Each number is 50 + 15 x the weight over the matrix's rms, rounded and kept within 0 to 99. Layers, rows and columns count from 0.

# down: layer 3 MLP down (transposed), 384x96, rms 0.101, rows 32-100, columns 48-95
# up: layer 3 MLP up, 384x96, rms 0.122, rows 33-101, columns 48-95
down32:52 94 59 76 77 21 48 45 54 48 63 74 61 39 66 39 62 34 22 30 86 46 72 23 42 34 61 72 62 63 35 54 77 64 35 50 39 44 58 56 50 26 58 77 42 42 42 53
up33:44 83 56 85 67 44 63 18 61 40 48 51 28 53 49 48 41 39 27 43 80 62 39 27 62 43 32 75 67 62 72 41 61 37 42 32 48 42 59 65 57 40 41 70 46 61 45 73
down33:44 44 63 40 59 57 47 54 22 67 21 61 43 40 62 59 43 28 47 59 30 46 60 54 64 63 58 59 55 36 23 34 36 52 40 66 49 56 53 38 46 47 70 71 47 37 58 05
up34:53 67 61 27 66 73 30 27 51 49 51 37 45 47 29 43 72 62 09 68 62 80 56 59 42 41 53 46 39 40 88 72 64 76 36 47 42 74 48 49 56 45 45 50 25 53 40 38
down34:51 34 26 58 52 43 63 36 73 49 55 41 43 43 73 97 70 43 49 51 54 30 46 34 48 71 22 30 68 36 41 38 31 32 77 55 56 50 39 63 53 47 76 56 43 17 77 32
up35:46 48 43 53 47 26 36 59 41 84 53 62 59 58 49 55 62 66 40 54 52 22 23 62 48 55 56 70 61 52 53 49 61 33 51 51 42 56 65 76 57 51 40 48 78 45 44 82
down35:45 60 29 53 60 57 38 52 79 31 41 39 60 47 57 53 31 11 70 40 55 33 47 51 40 53 50 67 57 48 55 64 48 39 55 34 53 53 77 38 45 61 53 42 58 45 31 55
up36:42 56 76 73 43 54 49 29 30 33 45 72 51 66 56 40 53 60 49 19 58 58 59 38 44 54 55 42 51 22 51 48 82 47 41 43 55 48 58 28 63 21 32 53 55 65 34 45
down36:58 67 50 39 47 58 40 60 64 44 43 40 17 73 76 30 26 62 52 55 39 60 74 60 40 47 48 45 45 51 55 50 49 44 28 24 33 49 43 57 45 65 57 56 60 28 44 37
up37:35 62 43 37 62 42 74 56 37 37 23 33 54 54 40 70 25 63 60 54 34 91 65 38 78 47 39 42 54 31 52 42 69 67 56 18 39 42 52 48 67 47 45 43 75 50 66 48
down37:40 59 27 21 24 52 30 58 43 41 36 53 76 37 56 35 49 68 67 52 40 73 77 43 54 52 53 40 58 93 40 55 22 52 69 24 42 19 60 37 46 54 17 75 54 37 41 66
up38:51 52 50 48 46 37 58 53 64 26 65 53 63 35 49 54 57 53 59 68 57 48 51 35 44 47 58 33 30 48 41 61 61 43 50 49 60 61 50 46 55 53 48 43 37 45 59 43
down38:43 62 57 49 54 59 45 50 50 55 66 49 43 54 59 35 60 50 52 43 44 48 47 35 50 49 50 43 18 42 63 52 53 40 46 50 53 44 57 63 49 56 48 47 44 55 44 48
up39:45 52 23 59 50 52 60 47 27 60 32 77 49 57 50 50 45 28 46 65 31 42 35 53 76 54 42 56 63 55 46 58 58 71 72 56 66 50 37 52 47 47 49 45 59 39 46 31
down39:56 48 63 67 43 53 13 55 42 58 64 69 72 51 48 60 34 59 57 55 32 46 64 59 65 39 55 13 63 68 74 47 25 52 35 51 55 54 39 20 40 50 49 40 62 43 56 14
up40:34 45 64 41 51 74 56 40 36 74 36 41 72 58 38 42 42 51 35 45 70 37 59 40 57 54 43 74 58 36 27 43 26 58 47 26 58 59 68 47 58 60 35 36 59 52 22 72
down40:50 54 45 77 61 34 57 37 34 46 60 54 32 14 44 58 62 32 40 65 61 30 31 67 56 28 67 60 71 44 38 48 49 33 47 69 76 31 41 37 51 64 10 67 26 47 52 42
up41:43 67 58 42 54 60 63 42 57 43 50 38 42 50 47 39 35 55 73 44 75 27 51 31 49 71 48 56 45 39 71 61 52 68 44 55 35 53 42 55 53 20 56 46 36 62 40 31
down41:45 43 48 73 53 63 48 59 55 61 53 44 45 38 54 46 32 59 18 66 48 58 44 50 65 52 43 54 49 11 71 51 35 38 55 55 67 43 61 79 44 64 59 58 58 43 41 42
up42:66 58 42 53 64 73 44 56 52 60 33 45 75 41 46 32 45 65 49 34 71 62 49 55 39 52 53 44 45 46 56 57 53 65 48 43 54 35 51 62 47 69 50 29 45 26 38 77
down42:52 62 39 58 40 37 42 43 49 32 54 37 26 57 47 59 61 40 31 64 53 09 66 40 56 32 66 50 59 52 93 58 38 46 24 68 42 68 67 59 54 71 49 66 40 47 43 35
up43:38 62 41 50 53 57 58 49 24 40 51 40 71 57 46 45 33 66 42 54 34 62 72 84 70 41 79 59 55 35 20 64 64 57 49 40 49 63 08 36 56 39 43 50 70 43 44 52
down43:60 42 19 39 40 73 49 60 48 22 39 52 44 23 37 76 52 42 32 68 76 71 42 53 49 55 52 69 47 64 54 73 69 33 69 63 53 44 44 39 44 41 42 61 62 43 50 43
up44:44 41 46 48 48 53 42 61 36 67 45 38 68 85 30 65 61 55 57 27 57 50 66 64 69 44 28 79 62 55 61 63 45 41 54 22 38 66 42 59 68 45 37 52 47 41 67 69
down44:37 51 29 50 48 47 48 38 63 49 60 70 31 39 66 63 65 34 75 43 48 22 15 54 44 63 65 41 53 53 36 26 45 30 50 44 55 64 66 55 59 45 75 81 63 44 73 58
up45:49 52 57 64 56 34 56 42 71 55 31 71 48 49 37 25 53 40 42 50 72 41 24 72 52 81 61 40 38 42 68 63 40 43 64 36 52 58 45 50 56 60 50 57 40 55 23 79
down45:52 69 52 22 58 51 53 66 67 71 62 45 76 64 55 76 41 69 39 56 05 28 45 51 38 67 57 46 69 71 49 32 50 52 42 44 61 34 58 48 49 55 50 40 64 32 52 54
up46:41 44 54 62 55 34 34 48 53 74 43 36 52 53 40 50 53 59 29 53 61 59 49 72 46 45 60 52 53 52 36 56 53 68 43 62 66 64 40 49 60 75 27 52 32 39 18 79
down46:53 73 35 40 51 46 46 38 43 58 44 76 40 60 63 62 45 27 50 77 49 27 90 65 34 31 62 50 55 49 43 47 41 58 42 39 63 43 48 58 54 31 66 43 35 63 48 72
up47:46 52 32 50 71 61 54 54 20 44 44 47 63 58 45 48 23 36 38 60 75 48 31 60 74 67 51 12 41 42 56 67 75 58 87 31 47 46 31 52 43 69 48 63 43 64 22 59
down47:65 48 40 41 64 18 46 80 60 51 64 48 22 51 41 48 32 50 55 64 73 26 65 57 57 44 51 26 62 42 57 33 24 44 65 35 38 46 58 49 56 24 46 57 84 35 87 60
up48:44 55 65 38 50 38 71 62 26 29 73 55 57 68 31 58 66 30 49 34 82 70 30 48 59 60 41 68 53 35 54 46 61 35 67 68 32 53 64 53 45 40 66 11 21 47 14 64
down48:48 62 65 48 42 42 55 34 61 25 44 31 58 37 58 39 52 36 42 53 21 49 65 35 44 31 60 37 48 57 55 73 36 69 60 75 72 46 51 45 55 39 49 32 68 34 29 61
up49:36 50 40 64 49 79 52 57 53 60 39 47 50 50 31 44 63 65 51 49 45 30 45 42 45 54 59 26 53 38 27 77 47 50 56 54 77 44 74 77 59 60 57 49 56 67 56 65
down49:46 76 60 52 55 25 51 56 47 49 65 55 49 23 52 44 50 55 58 65 43 60 19 40 42 57 49 54 71 50 24 18 42 64 51 23 32 52 75 42 53 67 67 47 40 61 44 33
up50:65 37 61 62 51 57 62 47 61 43 46 63 55 30 42 43 37 44 30 53 63 54 65 41 45 45 27 37 45 48 75 64 49 51 48 48 36 74 53 40 68 55 49 38 45 38 38 56
down50:59 49 43 51 42 50 45 50 46 62 53 40 49 49 65 57 36 49 57 63 37 52 51 42 27 31 57 30 50 50 40 41 42 57 60 56 62 17 39 43 47 47 64 56 56 54 55 35
up51:36 45 28 64 30 23 34 95 55 70 23 39 59 67 53 20 58 50 21 41 88 70 14 68 54 32 62 47 60 30 40 52 82 52 64 50 68 41 57 50 57 64 42 39 43 45 67 35
down51:58 25 56 38 51 33 77 34 45 59 53 39 55 60 52 68 76 44 69 65 53 48 43 58 31 53 69 45 66 51 47 31 29 63 53 46 21 52 59 37 51 69 48 38 27 28 61 57
up52:43 48 30 67 62 54 55 45 47 57 33 34 50 51 52 68 41 38 36 43 69 37 45 36 32 58 48 46 53 64 65 44 45 68 45 68 64 61 58 60 52 61 66 53 62 55 45 31
down52:48 37 40 45 55 57 52 54 56 65 41 35 58 32 58 57 33 47 73 70 29 66 39 64 38 22 36 25 67 67 51 52 49 53 65 59 39 45 42 44 49 51 61 67 55 41 29 47
up53:44 46 56 55 51 52 46 66 69 23 38 63 57 59 48 80 32 40 73 31 59 68 35 50 75 45 28 62 48 53 35 53 58 42 49 42 52 45 34 61 53 26 48 53 44 78 64 76
down53:51 49 57 59 45 55 78 71 59 55 50 26 53 48 77 21 48 39 37 46 75 41 57 36 52 47 60 48 57 05 39 70 58 48 48 51 62 50 53 46 53 30 59 45 28 64 48 63
up54:43 99 60 48 59 56 57 64 63 44 28 60 37 35 22 59 43 43 45 32 51 39 35 56 59 76 36 41 55 56 47 68 35 42 40 44 46 70 56 10 47 68 60 54 51 20 56 77
down54:52 29 58 28 70 54 50 57 48 49 12 61 27 43 35 59 42 30 26 64 27 53 45 55 42 36 67 56 68 46 36 35 74 44 77 38 60 43 31 34 56 50 51 71 61 45 56 03
up55:37 48 43 64 47 44 30 48 48 60 35 41 30 63 37 42 74 32 35 44 40 45 27 44 43 52 57 77 45 66 53 63 41 56 38 67 62 58 60 46 46 35 74 51 71 66 49 54
down55:54 47 28 39 51 46 51 48 60 51 51 69 78 44 27 48 39 38 66 81 20 58 55 36 55 61 44 32 62 59 30 47 48 36 40 41 36 69 44 57 54 60 50 29 53 34 70 36
up56:41 44 49 73 49 50 42 60 04 42 22 39 69 40 65 69 50 19 33 54 79 37 41 42 42 55 51 74 55 43 85 71 53 59 51 32 65 27 51 69 34 48 70 60 40 68 59 48
down56:50 60 44 23 58 45 44 75 48 55 64 42 77 42 50 57 39 69 41 58 75 52 70 55 60 19 50 52 69 63 50 43 37 42 33 45 22 32 52 59 45 50 51 54 32 67 50 42
up57:46 69 67 54 57 36 37 68 35 41 57 59 44 48 56 41 37 52 53 37 47 36 77 45 54 63 48 48 61 25 21 53 53 38 40 65 71 50 43 62 50 64 33 29 60 19 70 58
down57:41 34 46 47 80 45 58 62 52 54 47 77 66 48 40 58 31 73 71 42 15 04 36 66 58 82 25 40 60 67 38 69 41 61 48 40 64 85 68 47 55 34 58 04 57 58 21 49
up58:35 66 62 60 40 72 30 43 43 55 56 76 31 60 23 40 69 32 52 24 50 55 36 46 32 62 86 78 65 53 47 54 39 68 43 49 76 65 69 44 45 45 45 35 92 35 39 58
down58:58 18 66 67 60 83 11 54 39 67 50 35 72 58 60 45 37 56 45 82 47 52 55 51 51 45 61 58 69 43 70 44 73 71 43 21 23 40 37 54 53 15 42 43 45 26 47 53
up59:47 59 60 48 56 48 50 54 35 52 20 24 45 62 46 51 00 37 49 44 58 68 67 56 54 43 34 34 67 39 62 64 43 59 43 61 43 65 37 62 52 51 50 68 76 44 59 78
down59:56 73 66 47 39 57 39 57 22 49 32 35 32 65 81 59 58 44 36 52 42 64 47 65 69 58 36 43 50 29 62 53 41 77 40 40 57 25 43 60 55 59 72 43 52 31 47 63
up60:42 44 50 76 35 54 57 40 41 35 42 61 63 48 36 45 46 36 33 44 46 64 79 37 61 47 48 54 52 40 59 45 19 49 43 51 44 47 73 65 52 45 35 44 15 66 45 34
down60:44 38 58 43 35 42 33 41 52 25 31 28 46 47 43 48 44 36 47 30 52 80 58 48 57 41 62 64 76 56 37 44 40 44 75 11 44 72 43 42 51 54 47 75 43 39 72 43
up61:57 42 50 67 65 55 41 36 24 86 48 63 73 70 18 39 39 46 61 53 55 48 56 43 52 84 53 70 48 80 50 63 33 49 69 24 59 51 65 44 37 72 47 41 48 04 54 55
down61:45 43 59 37 77 54 40 35 48 32 84 58 63 54 44 65 50 48 52 51 69 13 59 50 46 56 59 29 67 63 50 40 60 41 27 59 34 76 37 68 55 53 55 75 65 26 60 49
up62:53 50 77 39 51 66 55 59 53 50 44 44 46 55 44 27 79 58 58 44 69 48 53 52 66 50 45 31 66 32 71 72 64 67 67 63 59 64 56 59 16 34 66 34 38 59 34 42
down62:58 59 61 48 42 52 59 39 49 47 40 35 63 24 73 54 45 33 67 49 38 44 36 40 53 36 53 40 40 46 35 44 64 60 47 53 57 44 42 77 39 63 48 48 58 59 71 56
up63:54 55 42 96 68 77 22 22 30 34 46 37 28 39 59 62 51 54 69 40 63 48 60 59 53 50 51 58 48 40 77 61 64 49 64 61 59 70 34 38 48 45 27 40 29 63 21 35
down63:56 49 55 24 54 70 07 36 83 58 63 80 56 66 81 27 20 55 35 51 35 34 59 56 41 65 55 35 61 69 33 49 54 77 42 16 72 53 26 45 52 42 50 48 55 51 42 42
up64:36 61 53 61 52 29 69 28 55 39 32 64 70 48 20 60 27 51 52 29 43 59 54 29 52 42 63 56 63 55 49 48 28 65 39 66 69 52 41 67 54 46 58 51 65 36 51 51
down64:58 57 58 33 75 37 34 43 70 76 63 47 55 58 72 66 56 69 71 59 38 48 48 32 54 54 14 52 61 33 45 31 38 31 37 45 45 34 36 41 48 49 41 53 47 51 61 47
up65:36 42 60 43 47 85 34 47 26 25 39 56 71 48 24 64 46 59 51 43 42 49 39 48 42 61 23 26 56 40 42 52 71 35 43 38 40 38 37 65 61 62 33 34 66 63 50 71
down65:51 58 92 45 39 43 51 37 44 42 60 38 45 49 43 57 46 50 71 56 73 30 41 37 39 52 31 35 41 57 37 52 36 44 45 55 33 56 67 16 51 53 23 45 38 40 46 50
up66:70 51 45 71 49 56 51 43 59 60 24 49 51 50 26 70 59 41 36 38 47 87 58 60 56 69 23 55 60 23 76 53 55 37 39 49 34 56 37 43 55 63 54 31 47 61 43 53
down66:64 59 66 37 35 75 25 19 51 37 53 58 57 53 53 34 45 40 53 73 08 51 68 36 32 34 32 53 40 48 30 52 56 56 48 57 67 39 52 50 54 89 54 53 44 54 38 00
up67:43 23 74 61 47 48 73 59 63 69 36 39 53 57 38 53 52 24 47 43 80 52 52 26 38 59 42 74 60 28 51 50 86 47 47 55 39 27 43 50 59 27 62 49 41 45 43 55
down67:57 77 45 54 57 42 48 44 64 52 41 71 47 60 58 73 76 22 61 20 34 41 46 58 53 51 22 54 47 43 44 48 34 66 12 26 44 42 54 57 46 54 50 65 32 44 31 44
up68:39 41 47 55 47 29 53 78 57 63 45 62 57 64 73 15 65 55 42 48 56 64 22 66 57 59 52 72 52 30 50 47 73 61 40 58 42 39 56 43 40 63 62 60 45 57 55 23
down68:39 60 75 18 54 64 70 59 36 52 45 44 57 53 45 48 81 72 39 40 71 31 43 45 57 49 34 54 59 50 33 71 22 64 29 20 56 44 77 68 47 36 49 45 57 39 37 55
up69:61 49 72 34 38 70 56 41 24 50 42 50 52 59 41 38 53 31 53 58 45 26 36 68 72 60 19 50 76 50 56 51 54 54 46 86 51 63 63 59 39 52 33 30 44 50 47 70
down69:48 46 66 48 56 58 38 47 44 58 40 38 55 44 48 59 57 33 55 28 37 63 51 52 49 50 49 54 56 52 46 50 63 64 45 39 62 53 46 60 27 51 55 47 44 50 53 59
up70:43 42 59 59 17 67 65 63 63 57 50 57 49 52 43 37 57 61 58 38 40 60 62 47 61 44 40 32 61 43 36 48 47 37 71 60 36 64 20 32 59 42 19 49 21 65 30 50
down70:37 77 60 49 36 41 49 55 45 44 48 48 47 56 40 40 47 49 09 63 34 55 49 50 44 46 69 20 60 47 29 40 24 60 56 42 46 89 61 64 43 34 48 48 32 51 39 28
up71:26 60 46 56 48 72 48 65 46 30 49 53 59 60 47 41 29 66 67 48 66 47 35 53 44 41 40 39 59 61 52 51 50 55 51 75 54 36 78 59 35 67 51 46 59 69 58 41
down71:48 16 72 74 47 33 59 32 49 56 61 53 33 51 69 59 62 53 46 34 40 36 60 66 35 38 51 62 66 55 41 71 40 41 55 54 52 40 00 32 46 68 47 57 55 61 61 78
up72:36 68 47 33 45 60 28 24 16 77 54 57 47 50 38 40 33 57 15 66 79 62 47 52 63 41 47 62 46 54 41 51 84 67 25 47 49 29 56 47 53 81 44 40 54 42 48 58
down72:59 58 52 62 28 44 59 45 54 36 55 48 50 41 47 63 67 63 65 46 45 57 54 56 31 37 10 40 61 32 55 48 40 37 44 58 35 74 40 50 53 72 65 39 53 12 46 56
up73:39 39 36 45 68 71 60 47 27 48 29 65 64 50 58 20 39 65 52 29 58 29 49 48 77 50 23 56 64 47 52 61 01 66 45 38 78 82 63 36 54 75 06 51 58 53 30 47
down73:71 23 75 46 52 49 42 54 59 48 57 69 58 37 40 31 30 45 46 44 46 71 37 64 52 44 63 56 82 46 80 70 13 33 48 19 60 56 22 34 68 21 22 58 54 56 52 70
up74:48 72 48 32 60 65 28 59 50 58 23 75 66 65 41 61 39 20 60 48 63 32 44 48 58 26 39 50 40 61 57 62 66 76 40 62 65 69 51 56 65 39 33 45 32 60 35 41
down74:53 71 60 45 66 48 44 53 36 60 77 77 36 48 49 47 48 34 54 81 19 32 53 44 46 64 39 62 63 34 37 47 66 40 72 49 29 54 43 58 48 64 51 45 44 60 60 70
up75:40 53 45 65 51 69 40 34 55 45 55 73 55 56 17 32 76 40 43 43 65 56 40 33 52 50 46 46 51 45 56 66 59 34 63 54 63 56 49 92 47 38 40 54 63 37 47 21
down75:39 57 57 46 48 48 44 42 28 59 64 23 58 56 50 55 53 66 37 39 69 45 56 40 45 39 49 49 30 43 61 55 64 45 30 61 70 51 80 58 47 27 28 30 44 53 54 80
up76:41 73 60 56 51 47 30 62 49 42 42 83 42 52 47 26 44 22 65 59 26 65 30 78 47 66 59 29 52 59 25 52 40 51 66 71 43 14 54 42 60 43 60 24 54 77 52 33
down76:63 47 29 37 64 47 54 45 64 59 68 58 58 71 46 54 31 52 67 37 57 62 40 36 58 47 74 33 50 59 35 71 51 40 72 48 60 70 65 41 54 27 79 48 50 27 30 32
up77:48 46 43 99 60 61 50 72 00 43 52 55 63 36 47 36 39 56 39 45 45 38 53 75 61 59 42 68 73 65 53 42 44 62 30 46 42 66 24 33 65 46 30 76 31 71 29 33
down77:67 60 41 37 40 35 60 39 33 42 74 32 74 37 75 45 80 38 32 34 72 39 79 47 60 57 38 47 67 66 51 19 09 79 39 36 48 71 42 40 62 65 59 59 54 70 48 50
up78:33 33 33 67 20 41 48 43 44 61 50 49 69 34 24 44 43 61 69 55 72 49 26 54 40 65 72 16 53 49 51 68 42 51 50 88 65 89 52 32 61 52 46 40 16 64 56 41
down78:48 61 55 68 55 39 39 32 64 66 84 62 71 43 99 38 44 30 38 65 45 17 67 45 43 55 35 69 54 50 46 42 17 60 29 33 77 59 50 65 50 61 46 34 74 62 40 35
up79:28 46 60 55 30 43 48 54 40 43 48 61 48 63 32 43 31 49 45 52 57 33 47 59 56 49 30 63 52 65 63 48 48 64 85 76 76 92 61 53 45 48 32 21 37 51 35 44
down79:40 50 37 33 29 37 41 29 78 50 48 39 53 48 56 50 58 62 51 52 26 44 69 48 59 34 67 66 48 23 49 44 46 31 57 34 37 50 40 63 49 60 62 40 41 44 55 57
up80:41 57 63 35 46 58 25 73 76 60 40 37 70 48 15 62 65 23 34 61 81 36 41 69 44 75 42 66 68 52 64 53 57 63 57 46 51 70 66 32 45 48 39 16 29 39 26 49
down80:41 38 62 61 56 75 49 52 60 53 55 25 61 36 66 49 68 43 45 30 44 32 67 50 51 57 34 57 65 46 69 34 37 51 62 32 56 67 73 45 50 38 75 57 24 64 39 43
up81:30 45 58 67 65 46 57 20 58 30 43 31 35 42 53 39 68 42 45 26 90 38 48 28 66 65 47 33 68 41 53 67 32 55 67 23 41 57 47 57 38 30 71 57 34 65 55 33
down81:39 51 49 25 47 57 64 54 72 81 63 53 49 40 63 67 41 55 50 50 33 57 52 50 50 58 40 47 62 59 74 62 20 78 49 47 56 18 42 43 38 38 74 39 56 52 32 22
up82:35 55 34 67 66 64 65 43 57 69 34 46 43 61 57 36 36 40 52 51 63 49 67 55 55 58 39 43 57 41 44 61 47 83 25 32 58 78 80 50 50 70 43 42 49 40 61 43
down82:43 41 32 56 50 35 46 62 53 38 43 38 41 59 71 44 51 68 71 65 40 61 35 42 53 29 45 51 60 63 48 33 21 49 41 57 41 45 63 71 52 38 39 68 58 51 56 52
up83:41 53 59 39 23 38 36 41 40 46 46 60 73 43 21 65 68 61 38 29 34 53 82 56 46 44 65 11 53 54 60 59 80 60 86 49 38 92 49 54 53 57 62 56 20 85 53 59
down83:45 36 34 66 74 54 55 67 42 28 28 66 75 45 56 61 52 42 75 82 24 30 70 11 52 33 74 63 59 72 53 60 40 51 38 21 49 99 37 32 46 54 51 57 24 54 60 32
up84:54 67 31 39 71 53 37 44 53 81 46 41 68 65 46 40 30 40 57 17 83 60 43 64 64 74 65 44 39 10 61 73 60 45 31 47 57 40 25 68 56 55 62 42 47 30 71 63
down84:41 22 49 48 37 77 34 37 00 47 33 48 41 50 33 53 68 65 28 71 50 52 54 80 45 47 45 55 59 62 58 23 58 48 29 63 70 57 29 29 43 50 48 63 40 60 49 45
up85:43 43 06 42 65 43 34 73 32 07 48 56 53 56 35 45 61 64 29 66 45 52 60 40 52 55 49 30 64 23 56 59 91 62 38 62 46 57 42 51 61 52 39 50 61 61 74 62
down85:73 42 26 47 45 72 70 66 99 62 30 55 65 46 37 57 29 60 26 37 19 52 50 26 47 52 79 92 71 78 56 58 24 39 49 50 52 39 63 19 54 50 29 29 80 67 80 36
up86:48 56 52 60 31 46 56 64 57 52 26 60 77 63 27 59 36 52 13 59 47 88 37 54 51 27 59 47 50 63 67 46 44 56 27 50 58 49 51 37 60 59 41 44 58 45 49 59
down86:47 60 47 43 38 38 28 54 40 43 55 15 46 47 39 36 27 70 68 40 61 44 41 39 71 44 40 38 46 57 59 79 57 48 66 44 47 41 64 48 51 52 52 58 50 45 77 24
up87:37 57 13 33 45 62 56 34 49 71 37 18 33 42 41 57 11 35 47 25 51 54 61 54 61 75 60 73 51 55 63 53 63 57 33 52 71 36 23 57 43 52 28 59 26 72 52 73
down87:43 60 35 48 30 41 37 42 42 59 59 29 55 29 78 41 56 58 43 73 50 37 79 66 65 88 54 60 56 55 41 52 43 66 63 44 32 63 26 06 55 38 44 41 34 56 56 63
up88:41 41 73 65 45 82 47 51 38 33 52 54 35 47 69 44 51 42 27 27 46 38 25 32 36 63 41 51 59 67 66 51 71 46 45 87 64 47 64 63 54 40 25 70 57 29 61 32
down88:44 73 70 42 41 41 43 46 71 63 53 63 54 84 49 55 50 27 57 35 71 42 75 59 53 50 47 66 52 43 31 54 51 65 62 40 34 70 56 31 48 48 61 37 54 53 37 40
up89:33 63 27 46 55 73 44 40 53 63 66 50 55 51 46 31 21 47 36 41 50 37 48 23 69 40 34 80 67 51 51 55 57 69 57 42 30 67 57 52 41 68 27 50 33 36 54 49
down89:26 38 20 36 43 49 46 81 54 58 79 51 55 47 69 45 49 50 62 66 66 00 37 51 53 53 23 94 48 63 51 43 46 47 48 69 24 61 37 37 71 69 29 65 16 42 64 79
up90:56 43 61 09 85 29 43 63 56 43 69 27 49 50 38 44 34 41 45 57 80 53 45 74 75 52 52 26 64 43 50 56 39 70 36 52 38 71 37 39 50 44 49 22 50 45 31 34
down90:49 53 30 66 47 59 27 46 40 49 42 68 44 59 51 68 40 22 62 51 61 48 35 47 40 47 33 60 49 58 21 75 65 56 70 69 44 62 50 39 52 52 69 61 39 53 48 73
up91:42 53 50 72 61 50 16 61 33 68 52 74 45 56 63 79 59 33 57 37 44 42 24 77 65 67 48 92 50 47 39 41 61 48 37 60 56 19 35 72 64 07 36 29 37 62 46 42
down91:46 47 28 56 54 41 49 54 44 44 24 64 42 64 65 59 48 63 48 84 34 30 56 52 63 29 72 80 54 26 75 32 54 40 42 52 43 53 61 42 50 64 37 39 63 55 45 16
up92:31 32 48 53 20 54 40 40 56 42 44 39 52 34 59 45 37 62 21 06 50 41 67 48 48 37 35 53 60 76 69 61 74 58 64 59 57 73 61 67 91 34 30 47 57 46 43 59
down92:44 56 41 31 38 07 50 69 75 58 62 27 51 30 73 70 58 43 19 49 40 53 49 53 48 44 51 48 57 88 57 61 44 79 43 82 31 68 42 50 56 12 56 33 38 45 53 58
up93:37 57 37 40 56 40 46 45 63 31 63 57 61 56 50 63 50 48 23 65 65 74 63 62 71 42 58 31 51 35 64 49 81 49 44 59 33 79 79 42 65 72 32 38 61 73 23 56
down93:57 48 52 58 32 32 50 36 66 73 45 37 33 66 71 57 38 42 60 37 35 62 37 45 47 36 36 57 46 49 49 45 34 47 62 57 69 27 48 69 53 44 74 57 71 30 46 40
up94:55 57 45 32 40 20 21 53 69 65 45 50 58 45 41 47 53 51 37 58 82 49 59 35 78 55 39 61 48 72 53 64 73 43 30 66 51 61 51 50 84 36 33 12 37 51 66 49
down94:50 57 24 58 46 59 72 40 48 47 33 89 58 35 32 43 71 56 58 71 59 41 59 54 53 32 49 41 66 34 55 43 21 50 52 57 47 53 92 63 48 42 74 61 75 49 29 62
up95:36 50 21 44 37 75 21 70 37 62 60 71 57 67 26 46 83 51 47 41 69 43 15 43 40 39 65 71 65 46 57 46 52 63 64 30 50 53 51 66 71 40 60 60 87 77 28 44
down95:51 33 55 61 53 31 49 68 53 20 62 68 40 74 67 69 50 72 76 60 44 69 29 45 48 21 57 56 69 60 17 32 44 58 48 47 25 80 44 17 58 20 40 54 79 78 32 43
up96:76 61 56 47 83 45 36 28 26 19 34 59 61 41 38 38 47 43 45 41 61 51 36 40 31 62 30 54 64 70 47 62 61 53 48 68 40 55 32 42 41 59 50 35 59 54 33 65
down96:57 62 36 41 52 16 51 61 38 76 44 29 57 62 45 32 62 33 34 36 52 57 53 42 58 67 52 59 64 58 41 53 52 39 42 41 41 38 51 47 56 98 36 59 69 45 68 68
up97:57 85 60 77 41 30 53 56 64 60 63 32 53 53 49 45 18 45 31 52 60 46 23 79 48 71 73 38 70 46 63 51 77 58 66 62 58 42 46 18 41 57 46 53 50 59 58 55
down97:31 53 40 48 44 38 52 49 99 47 62 46 31 47 39 30 79 42 43 46 59 53 42 90 46 48 57 41 76 60 39 48 44 65 49 52 42 59 55 47 39 61 56 45 60 40 48 39
up98:49 48 52 45 49 40 38 60 53 54 61 52 91 19 57 37 45 50 57 53 86 47 91 33 67 42 44 67 39 22 18 65 43 63 35 34 64 58 61 40 42 50 27 29 37 63 25 42
down98:50 35 26 36 56 34 38 54 52 91 40 34 85 50 50 56 26 27 74 54 22 40 60 57 58 78 42 32 56 44 48 55 51 60 28 41 29 67 36 67 53 90 56 45 52 27 06 49
up99:53 47 33 54 62 45 59 47 61 53 42 52 31 40 64 60 39 41 41 55 44 62 43 67 60 61 55 29 49 48 65 82 46 39 46 57 54 73 52 79 47 35 32 67 54 50 49 63
down99:56 53 47 56 45 27 44 57 26 51 86 67 50 61 53 58 67 58 66 55 42 47 47 45 40 40 44 39 53 71 61 42 50 38 39 47 62 16 56 67 48 71 40 51 44 54 36 32
up100:35 45 32 64 54 77 48 46 62 63 38 35 46 39 67 30 77 60 54 69 54 73 35 60 49 75 67 63 60 48 54 69 42 58 68 40 52 50 49 37 56 73 39 44 44 69 40 41
down100:46 73 39 27 63 44 56 65 47 71 54 61 28 20 61 50 61 58 54 75 43 60 29 80 32 36 23 89 58 36 53 31 56 53 44 33 42 52 24 42 34 53 28 42 71 68 50 61
up101:51 64 27 49 31 48 36 72 30 39 47 60 54 48 33 42 53 60 49 40 51 74 92 49 64 38 37 64 67 41 46 52 60 51 27 54 42 53 99 42 57 47 33 57 60 57 57 50